config = dict(
    bias='none',
    lr=0.000772,
    weight_decay=0.17,
)
Each number is 50 + 15 x the weight over its row's rms, rounded and kept within 0 to 99. Layers, rows and columns count from 0. The size before them is the row's rms in percent of the matrix's.

# up: layer 10 MLP up, 1280x320, rms 0.0553, rows 1224-1245, columns 160-319
# down: layer 10 MLP down (transposed), 1280x320, rms 0.0526, rows 1224-1244, columns 160-319
up1224 093:55 35 57 63 57 51 64 52 51 28 34 59 39 24 57 42 54 65 49 56 77 32 67 50 30 56 24 23 55 65 51 33 40 32 50 64 64 32 61 45 80 49 44 69 48 57 28 70 46 56 56 41 36 44 53 47 49 25 59 61 41 39 38 70 73 68 73 63 66 50 52 09 36 45 71 61 13 55 34 74 70 73 56 36 66 43 60 53 28 51 48 61 55 56 38 54 57 61 58 61 36 45 65 17 61 55 10 64 43 45 99 51 33 50 40 64 53 33 36 36 51 51 36 48 35 28 27 57 61 57 53 66 35 51 27 40 34 35 57 30 30 74 29 43 62 34 44 14 61 68 47 46 45 40 40 51 30 21 27 38
down1224 097:48 49 31 64 66 32 65 47 47 48 43 70 45 32 54 25 69 38 60 78 52 40 55 23 67 50 60 78 49 51 57 43 39 35 44 54 73 25 34 46 33 11 67 12 69 45 70 36 51 65 17 69 65 25 51 10 42 40 61 72 39 64 61 50 50 52 22 45 68 29 57 59 30 46 57 66 55 51 35 51 75 41 59 84 47 61 46 60 32 71 88 66 46 54 40 41 50 63 40 50 67 86 31 64 33 17 53 46 58 83 55 28 51 77 64 56 47 65 60 30 31 85 83 54 37 20 45 62 44 37 54 46 42 45 60 51 67 64 48 40 53 53 57 60 39 48 36 64 43 51 36 57 56 57 46 29 58 58 46 77
up1225 097:60 37 40 52 29 30 65 40 15 50 66 57 36 48 55 67 62 81 33 38 73 33 44 68 42 48 59 35 47 69 44 51 51 61 25 46 76 47 45 56 66 42 42 82 55 19 44 37 71 43 63 78 37 30 58 60 62 70 43 32 34 58 50 41 75 26 57 39 53 38 63 39 46 30 69 39 30 41 24 59 39 63 64 65 73 38 48 32 40 40 62 49 49 61 56 49 65 63 57 34 42 57 34 72 28 35 54 52 54 42 26 39 48 53 57 40 88 35 84 37 58 57 36 83 21 44 78 30 78 72 42 49 68 17 28 40 29 65 70 55 55 76 71 49 35 47 61 39 72 28 39 42 60 35 22 36 65 42 28 61
down1225 098:50 57 37 37 57 53 42 38 47 39 54 36 48 21 58 30 76 17 49 63 48 49 60 46 49 48 28 42 60 74 19 32 11 53 37 47 55 50 61 57 46 51 63 64 14 49 70 42 40 52 50 79 65 33 70 49 79 68 51 41 40 62 45 42 62 76 40 34 68 56 41 46 34 61 81 52 57 51 49 48 29 46 53 40 34 29 54 33 20 18 56 48 87 55 47 51 65 42 60 77 70 47 64 50 64 46 57 56 61 32 51 53 72 54 36 45 31 44 58 57 43 66 67 62 53 68 15 57 60 38 53 31 50 68 82 57 62 53 20 39 51 42 56 74 58 29 37 19 24 62 28 45 52 65 35 42 26 68 61 52
up1226 098:40 28 57 47 65 43 49 60 45 47 55 59 81 37 38 36 44 21 65 73 49 41 55 36 65 61 65 74 62 53 21 42 47 53 57 75 44 32 37 57 64 40 24 27 31 52 68 48 53 60 44 50 55 37 43 67 23 53 37 74 65 40 45 27 45 49 60 69 53 29 44 16 28 50 45 63 20 67 47 63 61 44 61 39 41 41 49 49 74 29 16 73 22 56 63 34 76 56 43 51 63 36 60 43 19 57 39 56 31 49 54 56 70 35 49 70 27 51 60 16 61 60 43 44 60 37 52 66 41 64 49 79 48 52 39 35 31 53 53 73 42 44 96 60 50 56 69 59 44 38 48 71 75 42 52 43 28 46 70 52
down1226 090:55 64 76 75 48 58 35 48 66 81 42 67 38 61 46 50 50 57 37 80 45 44 50 49 35 56 76 49 46 42 65 61 56 63 54 54 30 56 65 39 38 44 41 66 65 45 81 76 66 17 15 18 61 39 23 54 71 33 49 57 67 69 51 64 42 68 47 67 26 40 63 47 49 50 61 36 63 55 48 38 61 60 69 44 63 67 64 37 36 33 22 51 35 56 22 38 39 59 41 44 58 65 47 47 56 62 45 52 68 51 54 27 51 43 40 48 53 55 23 26 40 52 27 58 42 42 64 69 42 74 45 42 79 38 42 50 49 56 46 54 47 44 67 32 67 87 69 45 40 60 44 28 22 55 29 53 52 35 37 37
up1227 113:32 31 70 66 53 48 53 54 50 46 44 41 62 46 37 54 65 48 60 57 49 42 39 54 52 49 33 46 46 60 34 26 56 63 57 69 61 58 38 76 49 45 65 54 75 38 47 65 51 48 66 86 33 23 74 35 70 53 55 64 51 64 47 70 53 41 65 47 14 29 52 30 49 44 55 36 40 30 38 39 46 57 61 45 86 66 51 36 43 19 70 65 28 55 42 41 41 45 49 52 48 47 81 38 40 53 53 39 28 65 73 65 28 42 52 45 64 46 72 40 51 50 49 72 46 32 54 38 30 63 53 75 57 25 40 62 63 49 52 58 57 44 38 15 55 34 51 36 45 67 53 30 53 33 39 52 62 30 58 40
down1227 113:22 65 54 30 91 57 52 45 53 41 30 63 49 55 41 56 22 68 47 49 41 49 49 44 39 37 30 46 31 58 48 48 53 48 45 25 43 62 43 54 34 33 58 50 60 36 53 42 50 50 94 58 51 60 34 38 46 53 52 78 67 42 52 59 56 82 40 53 56 77 57 39 54 64 42 60 70 34 72 63 41 48 58 28 36 59 29 57 23 65 48 27 36 66 29 54 35 36 24 76 51 96 19 57 50 53 38 56 48 58 47 49 62 62 68 66 35 41 55 56 48 53 55 63 63 37 53 51 53 50 57 18 47 93 28 27 51 66 35 75 65 41 55 82 47 52 51 42 65 28 40 44 24 58 32 29 44 39 32 55
up1228 106:44 78 72 30 64 60 55 62 49 54 57 38 83 28 32 54 36 58 48 33 42 37 60 45 54 52 29 37 44 67 29 68 90 93 36 55 57 52 60 82 39 55 87 75 63 40 38 38 60 59 66 65 67 39 62 35 55 46 56 67 75 43 44 78 69 33 44 50 70 45 52 48 50 61 48 35 61 41 52 46 04 61 59 73 55 56 57 53 48 25 31 44 20 56 37 32 29 45 50 58 54 67 64 35 27 27 59 31 28 33 54 53 26 70 56 54 49 54 43 45 61 27 64 32 44 53 28 64 50 58 54 38 40 34 58 65 38 53 27 53 29 65 43 56 70 45 49 57 66 36 39 58 62 48 50 53 53 75 43 46
down1228 111:48 66 78 64 70 36 53 58 52 65 41 20 38 57 44 40 65 75 42 48 54 50 39 58 60 61 27 51 59 45 51 52 48 60 50 56 65 61 46 52 70 71 32 44 37 42 52 57 39 72 54 17 53 44 63 59 73 46 49 30 25 52 56 26 63 55 79 44 66 61 33 36 68 53 21 72 59 59 49 46 35 26 54 54 54 74 52 55 43 54 34 44 17 23 52 56 58 40 49 50 35 42 39 53 44 24 50 99 61 59 44 36 45 37 39 54 55 68 51 40 35 53 44 56 22 31 41 61 40 50 77 41 49 43 53 52 35 73 37 71 38 59 40 31 45 68 22 52 50 55 32 66 59 51 74 44 45 61 40 60
up1229 089:62 57 45 45 44 18 77 70 48 41 47 50 99 35 67 68 25 30 40 46 53 26 56 81 41 43 49 79 42 54 31 52 59 45 32 56 72 63 61 63 72 41 70 81 66 64 37 41 60 46 37 65 12 21 33 20 78 55 38 25 49 54 59 61 67 36 53 61 39 41 42 20 49 56 76 47 82 27 36 53 54 74 26 47 29 64 55 47 35 42 11 51 50 51 35 30 46 44 20 28 46 48 61 44 48 29 39 59 54 37 69 73 50 59 64 40 38 58 38 30 71 57 51 66 64 54 49 40 36 71 42 49 53 42 22 61 47 60 60 25 43 61 80 69 23 45 70 32 50 66 58 44 71 54 31 75 44 58 04 43
down1229 095:47 68 43 38 18 45 45 53 63 66 74 40 55 43 63 52 62 69 37 34 68 56 60 58 31 47 53 52 62 42 64 55 47 30 65 29 46 56 13 70 38 59 40 33 53 51 69 64 50 26 52 83 42 67 28 50 47 24 43 67 48 52 41 42 32 42 56 79 29 45 57 51 52 46 15 34 35 51 81 47 53 33 62 33 73 46 52 48 47 46 54 51 56 16 68 46 61 50 72 47 60 37 81 57 51 37 54 48 36 43 72 53 70 80 49 43 84 46 66 48 40 45 37 59 45 40 25 47 60 39 40 47 16 39 67 55 43 52 57 64 46 46 62 41 46 72 26 22 53 62 38 78 44 65 35 43 86 60 43 15
up1230 112:75 50 53 74 38 25 78 52 29 25 56 29 51 30 57 69 53 66 04 33 63 47 63 49 53 61 30 50 48 48 48 39 28 51 49 44 40 48 49 60 70 67 59 37 60 49 48 62 51 40 85 38 43 42 39 53 59 43 38 53 32 24 56 54 71 49 58 44 58 63 22 14 54 20 53 53 48 31 29 31 27 52 58 29 62 57 30 42 61 36 51 35 50 66 48 54 66 69 50 42 59 46 86 51 44 52 38 64 46 65 54 51 48 50 52 39 51 55 64 59 58 46 52 26 59 50 60 21 38 40 46 61 49 32 63 48 45 47 59 30 46 68 68 56 39 25 51 51 64 67 72 41 67 71 35 41 51 55 57 57
down1230 105:56 63 70 45 37 43 68 52 38 51 36 60 25 38 50 37 69 52 40 61 35 53 29 72 66 42 35 33 58 55 54 23 32 23 54 47 56 77 23 37 33 52 44 38 26 52 17 48 40 46 58 49 48 56 47 53 43 55 54 64 42 52 75 50 23 67 50 60 54 55 36 70 66 65 42 94 60 58 67 79 64 58 62 70 27 48 66 64 57 53 45 30 63 61 10 36 55 26 29 46 56 51 90 43 56 53 57 65 55 33 62 41 51 63 65 44 32 38 32 66 58 69 27 21 56 35 31 56 57 55 53 42 48 64 64 44 26 58 23 46 25 40 60 53 58 43 36 74 49 43 25 54 54 35 47 42 52 41 66 41
up1231 103:23 45 46 37 62 67 59 44 34 45 62 56 81 38 29 71 38 45 33 69 44 43 66 47 50 58 53 31 45 38 74 45 49 47 66 00 47 49 45 57 39 71 53 48 36 51 51 52 70 66 38 53 63 71 58 59 54 38 39 66 36 62 41 76 35 35 70 43 64 77 61 62 25 46 65 78 49 76 71 63 60 74 65 45 16 52 45 47 36 59 41 48 74 54 48 61 70 34 47 63 42 24 68 32 62 57 43 53 34 50 34 52 19 62 38 43 76 66 40 44 65 37 14 42 50 30 40 67 53 55 46 31 41 50 51 59 43 75 26 11 45 36 38 55 53 51 75 61 80 42 40 51 52 45 54 62 39 47 23 49
down1231 084:41 31 42 36 47 46 63 64 44 11 29 67 62 63 69 27 61 55 69 54 56 57 57 50 58 78 27 42 27 44 57 53 37 40 39 46 49 49 60 57 58 63 30 61 55 53 48 60 41 61 74 62 68 53 59 40 61 63 32 36 46 44 64 29 51 48 46 35 06 43 41 45 56 36 58 61 53 49 41 43 57 57 39 67 53 37 44 57 63 56 25 51 46 00 56 32 64 70 40 56 21 42 54 36 48 52 66 53 24 41 44 66 50 65 43 56 44 48 49 58 21 70 61 39 72 45 49 37 59 68 54 46 74 77 60 53 46 37 52 62 66 71 60 38 40 28 49 04 64 65 46 37 55 52 57 46 38 55 33 58
up1232 110:74 60 48 76 44 40 73 41 51 61 62 34 77 45 58 69 96 53 41 41 61 55 54 47 52 49 64 60 59 37 26 40 62 55 34 47 52 70 63 49 50 63 39 64 49 52 43 36 67 48 06 45 59 23 56 43 68 48 58 45 57 61 43 50 34 43 65 39 47 55 45 49 57 52 47 73 52 78 62 35 60 59 56 51 43 40 52 38 40 27 63 36 48 56 33 37 65 50 25 62 40 35 60 41 41 26 68 51 68 58 50 64 32 68 67 55 29 49 43 25 67 36 34 46 61 38 29 66 48 62 52 55 71 55 63 00 27 19 55 52 56 59 82 68 30 45 41 50 44 39 44 63 45 30 27 61 24 46 19 47
down1232 108:56 39 83 41 39 37 24 38 66 88 44 62 63 44 19 54 58 47 63 57 55 43 50 50 48 64 57 74 65 83 66 75 66 24 61 40 31 48 42 63 55 24 69 49 62 55 66 45 72 42 31 54 43 43 32 62 56 67 57 40 47 40 32 41 28 33 48 54 54 32 66 21 47 33 63 83 39 67 60 52 75 46 48 57 53 52 75 76 53 56 39 84 59 43 21 50 35 48 34 59 69 64 38 47 26 66 52 59 30 39 62 46 64 32 43 38 60 37 49 39 42 79 76 36 48 43 46 57 54 22 50 45 50 94 30 59 53 46 40 02 33 39 25 40 42 55 37 48 74 79 51 11 69 59 60 28 48 56 58 42
up1233 091:47 30 44 53 22 31 66 28 48 47 57 42 48 54 24 31 25 40 51 37 51 63 55 60 49 45 37 30 30 47 56 39 71 37 76 64 41 63 49 48 63 22 47 85 52 60 61 47 49 17 62 77 41 82 46 38 52 35 45 70 27 59 42 58 35 37 68 17 54 21 55 53 62 59 63 39 24 49 58 74 27 74 63 57 45 39 85 33 56 49 53 60 41 59 36 62 52 58 62 47 45 54 57 55 44 84 48 88 39 41 52 78 49 48 37 17 55 36 56 36 41 62 17 59 63 30 64 46 55 65 53 56 42 34 66 26 51 44 59 77 75 44 41 47 25 44 44 43 66 53 57 45 56 37 59 62 60 44 32 51
down1233 091:73 42 33 65 17 50 42 67 63 67 44 44 28 54 47 50 43 36 62 60 34 76 52 49 24 68 52 52 45 39 67 47 64 50 41 43 39 48 38 62 33 47 41 36 60 48 17 71 38 61 42 57 70 44 54 65 53 57 65 51 39 53 60 79 58 37 74 35 56 47 51 64 75 50 45 26 47 49 83 64 72 57 49 36 43 29 44 38 50 51 49 44 60 54 66 42 41 65 62 29 54 38 33 72 59 54 44 35 55 21 63 48 35 71 33 52 10 53 58 61 70 28 39 52 67 60 30 45 57 58 56 42 27 35 46 52 77 58 61 60 57 56 53 43 51 52 48 39 50 42 31 66 46 49 18 74 66 57 39 50
up1234 090:49 59 50 53 40 47 64 54 79 38 48 40 73 46 63 64 49 46 53 72 68 50 15 43 24 34 67 23 48 64 39 43 63 45 47 65 81 48 82 47 65 54 63 70 33 27 40 60 54 52 56 46 35 65 47 59 80 71 39 29 16 48 49 41 77 75 10 65 42 30 46 38 52 16 47 67 48 36 69 72 63 45 47 65 47 18 50 70 55 77 74 41 81 47 35 61 46 78 53 61 35 63 33 55 71 33 60 77 59 61 44 39 47 49 48 51 52 41 69 32 52 41 48 74 44 36 54 42 64 53 38 50 49 68 32 70 33 42 26 35 59 72 57 64 49 39 59 43 61 69 24 32 60 40 53 37 56 59 54 67
down1234 095:49 51 19 59 35 54 35 34 59 61 46 47 37 51 51 38 76 33 46 49 33 50 55 43 43 65 52 66 62 80 65 39 59 41 42 35 54 59 38 39 39 44 75 71 63 57 57 17 39 49 43 59 46 38 41 64 29 44 45 69 86 91 46 48 35 52 82 80 79 54 47 54 78 49 73 66 83 59 64 50 46 48 22 47 28 56 37 28 49 54 29 62 64 33 43 50 67 41 34 68 51 99 65 35 37 61 46 34 38 48 39 49 11 65 50 80 47 42 60 78 49 45 45 61 33 32 54 59 39 73 72 97 51 20 34 89 67 32 24 60 48 26 39 52 50 48 18 68 38 62 47 68 49 67 26 29 42 74 47 61
up1235 098:45 36 29 48 38 43 48 58 72 60 81 58 69 39 41 67 51 55 53 56 74 23 36 26 56 48 59 45 41 30 73 25 84 70 57 62 38 24 48 34 89 70 51 66 56 58 45 47 49 39 34 47 46 40 68 36 78 58 46 59 27 59 56 40 38 87 51 42 32 46 69 42 55 59 53 72 57 60 49 83 70 67 66 49 46 49 68 22 40 57 35 45 45 56 59 69 63 54 56 75 70 34 67 43 21 48 25 36 58 53 66 59 60 57 75 57 68 53 46 48 49 35 53 26 53 62 41 75 28 28 34 37 68 42 65 52 30 65 61 66 48 56 63 48 33 50 62 55 42 69 39 56 45 49 51 42 43 42 53 56
down1235 102:44 41 37 20 48 68 60 21 55 56 07 44 43 54 39 36 55 36 50 36 46 55 57 79 47 73 50 54 38 25 51 74 34 55 42 41 37 28 56 45 50 36 51 52 13 43 49 63 31 74 42 37 65 47 39 71 49 43 64 47 53 44 34 36 57 51 69 63 23 66 42 25 09 52 37 49 50 35 72 57 45 73 49 31 62 51 34 48 57 73 61 23 70 24 49 33 48 76 74 34 57 42 47 58 40 68 50 52 46 42 16 62 43 72 50 52 37 31 38 67 37 94 35 81 73 46 43 71 49 62 51 39 30 50 45 70 44 58 35 39 62 76 52 25 52 66 59 43 56 34 43 79 66 61 78 33 53 55 52 39
up1236 112:30 49 59 57 66 54 42 47 45 67 54 53 63 41 31 57 51 38 47 61 46 62 51 45 54 58 68 47 47 71 47 44 34 63 24 34 43 48 75 55 50 50 29 55 50 46 57 46 64 41 34 72 66 38 64 49 64 61 41 37 54 41 48 28 05 53 00 24 23 59 44 21 52 64 42 63 69 51 29 74 28 45 54 29 65 46 69 49 36 69 57 51 44 58 62 36 60 24 49 62 74 69 49 36 38 51 21 67 54 52 44 51 42 42 69 51 51 54 55 66 63 54 72 54 66 58 69 77 35 59 48 40 46 52 46 55 38 74 57 72 67 46 47 49 45 59 52 45 54 78 33 44 57 75 66 64 31 63 43 55
down1236 115:43 30 39 62 69 44 57 49 48 36 45 40 75 46 67 57 40 38 43 61 70 57 43 25 49 34 42 59 38 36 63 58 51 50 70 43 50 64 27 34 34 28 55 56 27 57 71 72 49 43 37 48 38 43 35 40 65 35 38 61 63 42 51 31 34 53 32 64 49 58 48 40 47 69 33 65 46 28 74 44 51 39 52 62 34 39 33 46 77 50 53 45 61 40 54 27 46 48 51 16 47 63 48 27 55 42 79 32 43 61 41 72 22 65 65 48 41 69 64 57 59 14 79 51 34 53 45 62 59 57 51 55 60 64 59 63 52 64 46 50 27 57 22 37 52 62 67 29 63 35 87 62 73 62 50 63 57 55 31 53
up1237 106:89 67 34 38 34 79 27 51 30 60 63 30 53 36 49 43 38 61 25 58 47 52 50 42 41 49 66 42 19 60 40 16 36 38 36 49 41 42 66 70 48 41 62 54 55 35 56 46 50 59 73 80 37 57 49 63 64 37 40 73 48 51 45 58 46 54 21 37 51 78 28 48 49 54 50 40 58 53 62 36 53 41 52 39 45 49 67 44 39 56 50 99 45 63 46 77 59 62 28 46 44 37 58 42 27 42 40 57 84 55 64 46 57 43 61 48 52 66 47 33 68 28 36 31 94 71 27 44 34 82 53 66 52 57 50 24 39 44 33 58 32 70 82 42 46 64 41 71 45 77 54 65 51 62 55 43 69 55 40 60
down1237 115:55 70 90 35 65 44 42 46 46 36 68 47 73 79 46 53 44 76 30 64 31 25 41 36 76 49 77 83 56 63 24 25 56 26 57 47 47 75 54 43 45 61 39 53 40 54 71 43 50 35 70 68 48 68 44 38 28 67 47 44 61 65 59 60 38 75 40 53 69 44 72 79 54 52 49 50 34 65 36 58 60 42 62 65 57 98 85 57 48 50 64 53 68 47 43 69 56 36 57 49 54 67 48 44 56 47 33 67 60 69 52 57 54 61 55 51 68 48 56 57 57 50 32 46 26 56 38 25 27 58 48 49 47 31 61 39 57 54 46 38 32 47 38 20 40 46 41 62 53 60 50 33 65 75 44 52 48 14 61 85
up1238 123:38 59 45 68 59 40 69 68 62 56 71 44 59 31 26 39 62 46 17 55 40 43 65 44 49 18 32 45 45 57 33 55 40 76 35 22 57 43 31 51 71 26 54 63 49 22 35 50 67 33 62 68 77 80 60 37 52 51 56 49 60 59 53 48 44 41 24 53 37 38 39 50 69 57 23 28 60 30 41 59 25 57 64 63 69 54 54 85 73 32 43 41 43 63 40 44 52 65 50 64 35 56 51 48 40 50 39 71 40 62 47 48 48 72 31 58 69 52 59 44 41 72 73 42 68 24 22 58 63 30 32 56 28 51 39 40 41 46 58 61 28 48 53 17 45 50 45 55 65 60 42 30 60 40 38 66 52 34 66 63
down1238 109:44 23 39 48 40 59 45 75 46 61 53 24 32 43 66 63 69 57 43 66 53 66 52 31 61 46 35 43 66 49 32 54 48 62 40 28 43 46 30 33 52 69 35 49 23 63 44 66 54 35 42 30 40 67 60 48 39 48 49 53 47 40 57 59 14 29 77 31 54 84 52 10 48 78 20 33 19 37 56 54 51 41 36 75 20 54 32 80 59 35 44 66 59 52 40 63 62 58 31 39 72 39 60 57 51 49 51 56 66 38 69 39 39 56 50 48 45 42 40 63 33 14 70 66 58 57 43 73 53 31 57 70 42 34 41 55 56 68 70 62 51 19 47 48 51 48 53 44 68 32 50 79 67 63 48 26 55 57 56 48
up1239 115:72 72 38 47 54 41 28 60 41 57 37 51 52 58 58 48 40 54 23 59 65 71 49 65 50 56 67 20 48 60 45 57 49 35 56 62 53 46 75 47 45 39 56 33 54 68 44 31 63 33 69 57 44 48 41 36 29 64 36 54 33 40 01 41 33 23 84 44 31 51 34 41 49 64 48 74 68 56 78 30 34 54 45 74 35 47 91 58 21 71 41 69 63 55 45 40 50 27 32 49 59 50 43 43 63 50 51 60 61 67 33 57 58 55 60 56 41 69 54 68 71 51 41 38 56 47 65 69 45 80 55 54 53 55 34 51 35 71 32 38 47 41 63 40 52 30 56 38 57 29 59 45 49 56 68 31 19 70 29 30
down1239 113:49 64 64 45 35 63 32 32 53 54 49 12 32 57 67 66 54 89 57 55 75 49 54 35 71 49 42 40 38 04 41 56 45 54 42 15 51 54 49 37 50 36 82 57 67 47 38 48 46 50 70 75 52 78 51 46 87 56 59 63 43 63 56 51 65 61 46 63 80 37 47 47 34 34 35 58 53 29 66 50 47 58 45 46 74 45 28 60 61 36 52 45 45 54 42 32 43 42 44 31 34 73 36 51 45 37 73 36 15 52 22 46 43 56 38 46 51 55 34 36 71 33 69 78 49 45 43 51 61 42 35 38 18 59 49 52 53 39 64 31 37 47 66 35 40 56 59 40 77 59 32 34 37 51 32 65 63 69 54 56
up1240 068:60 37 49 25 66 59 59 57 45 46 56 42 48 99 38 50 38 68 71 45 51 95 26 41 67 23 43 64 47 39 61 64 67 66 67 34 37 41 61 55 61 60 48 56 57 45 69 35 52 26 32 55 26 41 45 74 42 47 56 34 46 69 43 41 28 52 57 57 74 41 35 48 49 66 38 46 73 39 64 44 76 48 48 69 34 57 75 57 51 49 47 35 55 67 32 45 64 50 10 36 68 57 53 82 53 54 46 35 51 49 06 50 75 68 72 48 32 46 58 41 51 46 32 37 97 31 67 53 32 57 24 37 70 41 81 49 67 69 33 66 43 64 30 56 30 57 26 70 66 42 71 54 59 32 88 76 55 56 61 23
down1240 084:05 27 42 68 27 64 77 59 50 72 62 50 41 24 49 44 43 40 37 30 31 49 61 55 50 49 51 53 68 48 39 86 71 55 64 66 57 59 39 38 25 51 51 58 56 64 49 32 26 67 45 33 29 54 28 43 35 76 54 53 56 67 48 53 65 65 32 24 42 24 46 19 58 32 56 71 68 18 82 33 69 42 57 32 73 31 50 46 70 52 44 49 79 31 62 31 40 54 30 40 36 51 40 65 41 36 47 61 73 52 36 50 69 60 50 54 68 69 44 55 41 47 67 62 57 48 35 40 29 67 35 21 37 26 63 51 47 46 59 16 60 65 71 33 68 47 55 51 40 60 39 57 56 58 55 72 63 59 51 54
up1241 104:35 48 58 60 60 68 44 65 32 44 83 38 62 40 27 40 35 59 38 30 32 32 45 56 48 45 72 50 54 54 55 39 52 49 17 39 46 38 51 63 57 38 48 51 61 27 72 36 45 40 38 56 40 51 41 74 48 28 36 21 42 47 34 46 28 45 46 58 16 56 23 40 43 39 44 67 18 45 56 47 89 49 83 34 86 24 57 57 61 45 60 40 28 68 44 50 60 76 37 56 32 45 51 48 68 54 40 74 54 62 55 58 56 64 43 35 77 59 69 43 36 35 32 56 67 59 60 71 06 85 52 54 19 47 52 69 27 56 65 48 32 35 35 54 53 60 61 26 67 47 33 55 57 32 64 41 54 66 61 50
down1241 111:50 21 55 68 58 56 58 71 41 63 33 49 57 59 63 68 76 66 31 26 72 53 33 69 30 69 48 38 81 66 59 54 48 42 55 61 67 79 30 63 80 70 37 51 47 60 31 78 44 38 56 39 48 49 71 71 39 22 32 38 38 32 11 36 95 24 46 56 39 59 54 53 56 69 37 38 58 46 71 39 33 29 38 55 45 30 67 44 53 42 42 51 52 39 63 46 42 57 95 48 65 49 52 73 61 54 43 28 64 53 44 38 70 39 53 29 37 47 52 58 43 59 38 42 45 47 50 45 45 44 49 60 44 54 79 34 42 47 26 53 36 46 51 41 91 52 55 71 14 33 46 57 62 37 70 87 53 33 36 44
up1242 103:41 56 17 38 32 64 41 23 42 50 35 42 41 62 38 58 53 52 71 60 54 50 56 74 51 21 50 56 48 41 52 39 42 38 30 60 67 66 34 75 55 50 65 57 35 30 24 56 78 39 68 42 26 68 58 39 60 57 52 63 21 50 45 43 43 45 56 41 34 52 41 53 42 43 60 41 57 60 40 34 60 66 52 60 69 33 59 34 43 30 51 71 58 58 55 58 59 83 47 46 80 36 63 45 65 58 52 60 40 80 53 60 43 72 44 52 38 50 89 31 67 65 58 30 55 34 63 61 72 56 48 51 29 67 61 40 76 36 45 52 65 65 57 50 51 42 66 42 85 47 41 43 57 53 55 60 52 42 39 57
down1242 104:53 68 54 68 55 52 58 62 46 44 58 65 76 61 34 49 64 61 19 65 52 35 28 45 48 42 51 54 28 56 41 49 70 53 67 45 51 63 66 88 28 64 44 14 50 87 62 54 44 62 48 48 80 47 53 66 52 46 48 54 53 57 51 58 39 53 28 55 58 45 44 33 56 45 50 43 98 76 36 56 33 40 36 43 56 40 63 35 61 68 59 50 55 42 54 50 58 40 62 51 44 77 52 60 49 44 57 40 54 42 54 54 32 41 50 32 34 53 28 45 46 00 20 43 37 33 67 56 65 46 61 22 67 53 53 41 62 49 42 47 62 59 67 38 55 61 30 46 54 47 59 35 75 41 60 47 72 60 62 10
up1243 100:50 42 59 60 51 53 67 37 35 33 57 52 49 31 47 76 22 55 48 43 51 48 65 76 37 27 73 26 71 62 49 50 57 65 57 48 51 44 63 59 89 55 81 69 38 40 51 60 47 21 54 52 57 31 64 37 56 57 43 38 25 29 46 47 35 50 69 39 38 14 39 49 53 53 45 57 38 61 45 68 30 66 36 53 58 73 61 56 53 51 18 23 54 53 43 48 49 55 12 63 48 64 49 49 47 52 23 41 52 54 49 56 76 54 46 29 46 49 41 30 60 48 49 75 57 31 29 46 45 58 45 78 21 32 38 59 69 63 28 43 72 75 55 66 30 49 84 45 40 57 42 56 41 48 70 47 39 36 52 80
down1243 107:59 81 33 51 39 58 34 55 45 47 57 44 61 46 76 48 54 62 44 18 37 60 48 52 23 65 37 47 62 60 30 57 59 79 37 71 63 61 52 44 30 84 61 28 33 56 25 57 38 42 72 53 78 38 53 63 55 55 51 38 46 32 13 37 52 71 27 73 66 65 50 54 74 27 17 30 43 68 64 66 48 39 51 50 52 33 60 49 34 39 53 66 57 23 51 34 47 59 57 32 49 48 53 65 72 46 88 48 36 19 46 43 73 33 54 60 55 41 48 47 42 51 23 57 67 39 40 54 54 38 58 40 69 71 54 19 49 32 39 46 22 84 48 53 46 54 69 53 63 11 51 72 76 35 45 57 57 67 47 62
up1244 094:51 17 57 68 60 39 53 70 65 56 55 37 47 52 47 41 55 89 66 62 59 45 57 45 72 39 54 63 55 41 47 40 39 55 40 54 48 51 69 29 44 85 48 17 58 54 46 60 60 45 49 51 77 50 67 65 27 49 50 70 57 34 01 65 29 03 66 65 44 44 67 32 39 40 52 51 53 45 58 43 46 22 43 69 31 64 43 30 50 31 71 44 47 74 32 25 46 79 58 54 67 49 54 55 49 43 31 71 52 86 37 55 47 65 77 82 66 58 45 56 37 41 46 48 42 25 91 54 59 38 61 51 54 60 41 67 64 39 59 35 54 75 57 79 31 41 77 20 61 15 25 59 56 48 63 33 13 68 68 38
down1244 099:56 70 48 61 37 49 44 67 50 32 47 46 51 49 26 55 55 27 64 41 50 49 42 60 61 39 48 63 63 40 72 42 49 68 51 63 44 28 52 43 63 53 39 69 51 36 45 37 45 58 43 47 52 45 40 46 43 49 25 60 64 51 88 75 56 59 49 64 66 56 34 64 63 73 73 50 32 35 49 63 58 85 34 34 56 27 67 29 57 57 45 55 63 12 36 82 44 36 38 78 67 77 27 45 40 54 37 48 74 79 61 38 44 33 24 74 88 50 65 64 42 72 50 48 54 61 60 61 49 32 49 60 39 62 64 43 30 41 27 39 53 48 41 32 51 54 40 68 49 62 59 57 54 31 29 38 52 26 39 40
up1245 111:31 54 41 69 70 58 77 63 42 46 43 37 44 36 49 37 38 27 39 55 79 58 26 88 27 51 66 79 20 51 57 39 35 58 35 28 49 58 54 35 70 61 45 43 54 67 74 38 67 57 41 52 15 32 75 28 55 74 63 31 38 60 42 41 65 26 43 35 36 50 36 25 48 71 69 99 46 50 49 60 65 48 72 67 65 48 73 53 26 66 41 35 59 64 53 37 74 54 24 53 72 56 38 37 38 49 22 71 99 86 30 61 14 36 66 42 63 65 74 47 53 34 41 51 46 28 45 70 47 51 41 46 65 76 31 45 39 56 60 52 51 66 41 65 27 60 49 34 49 54 44 54 52 53 44 65 18 36 46 34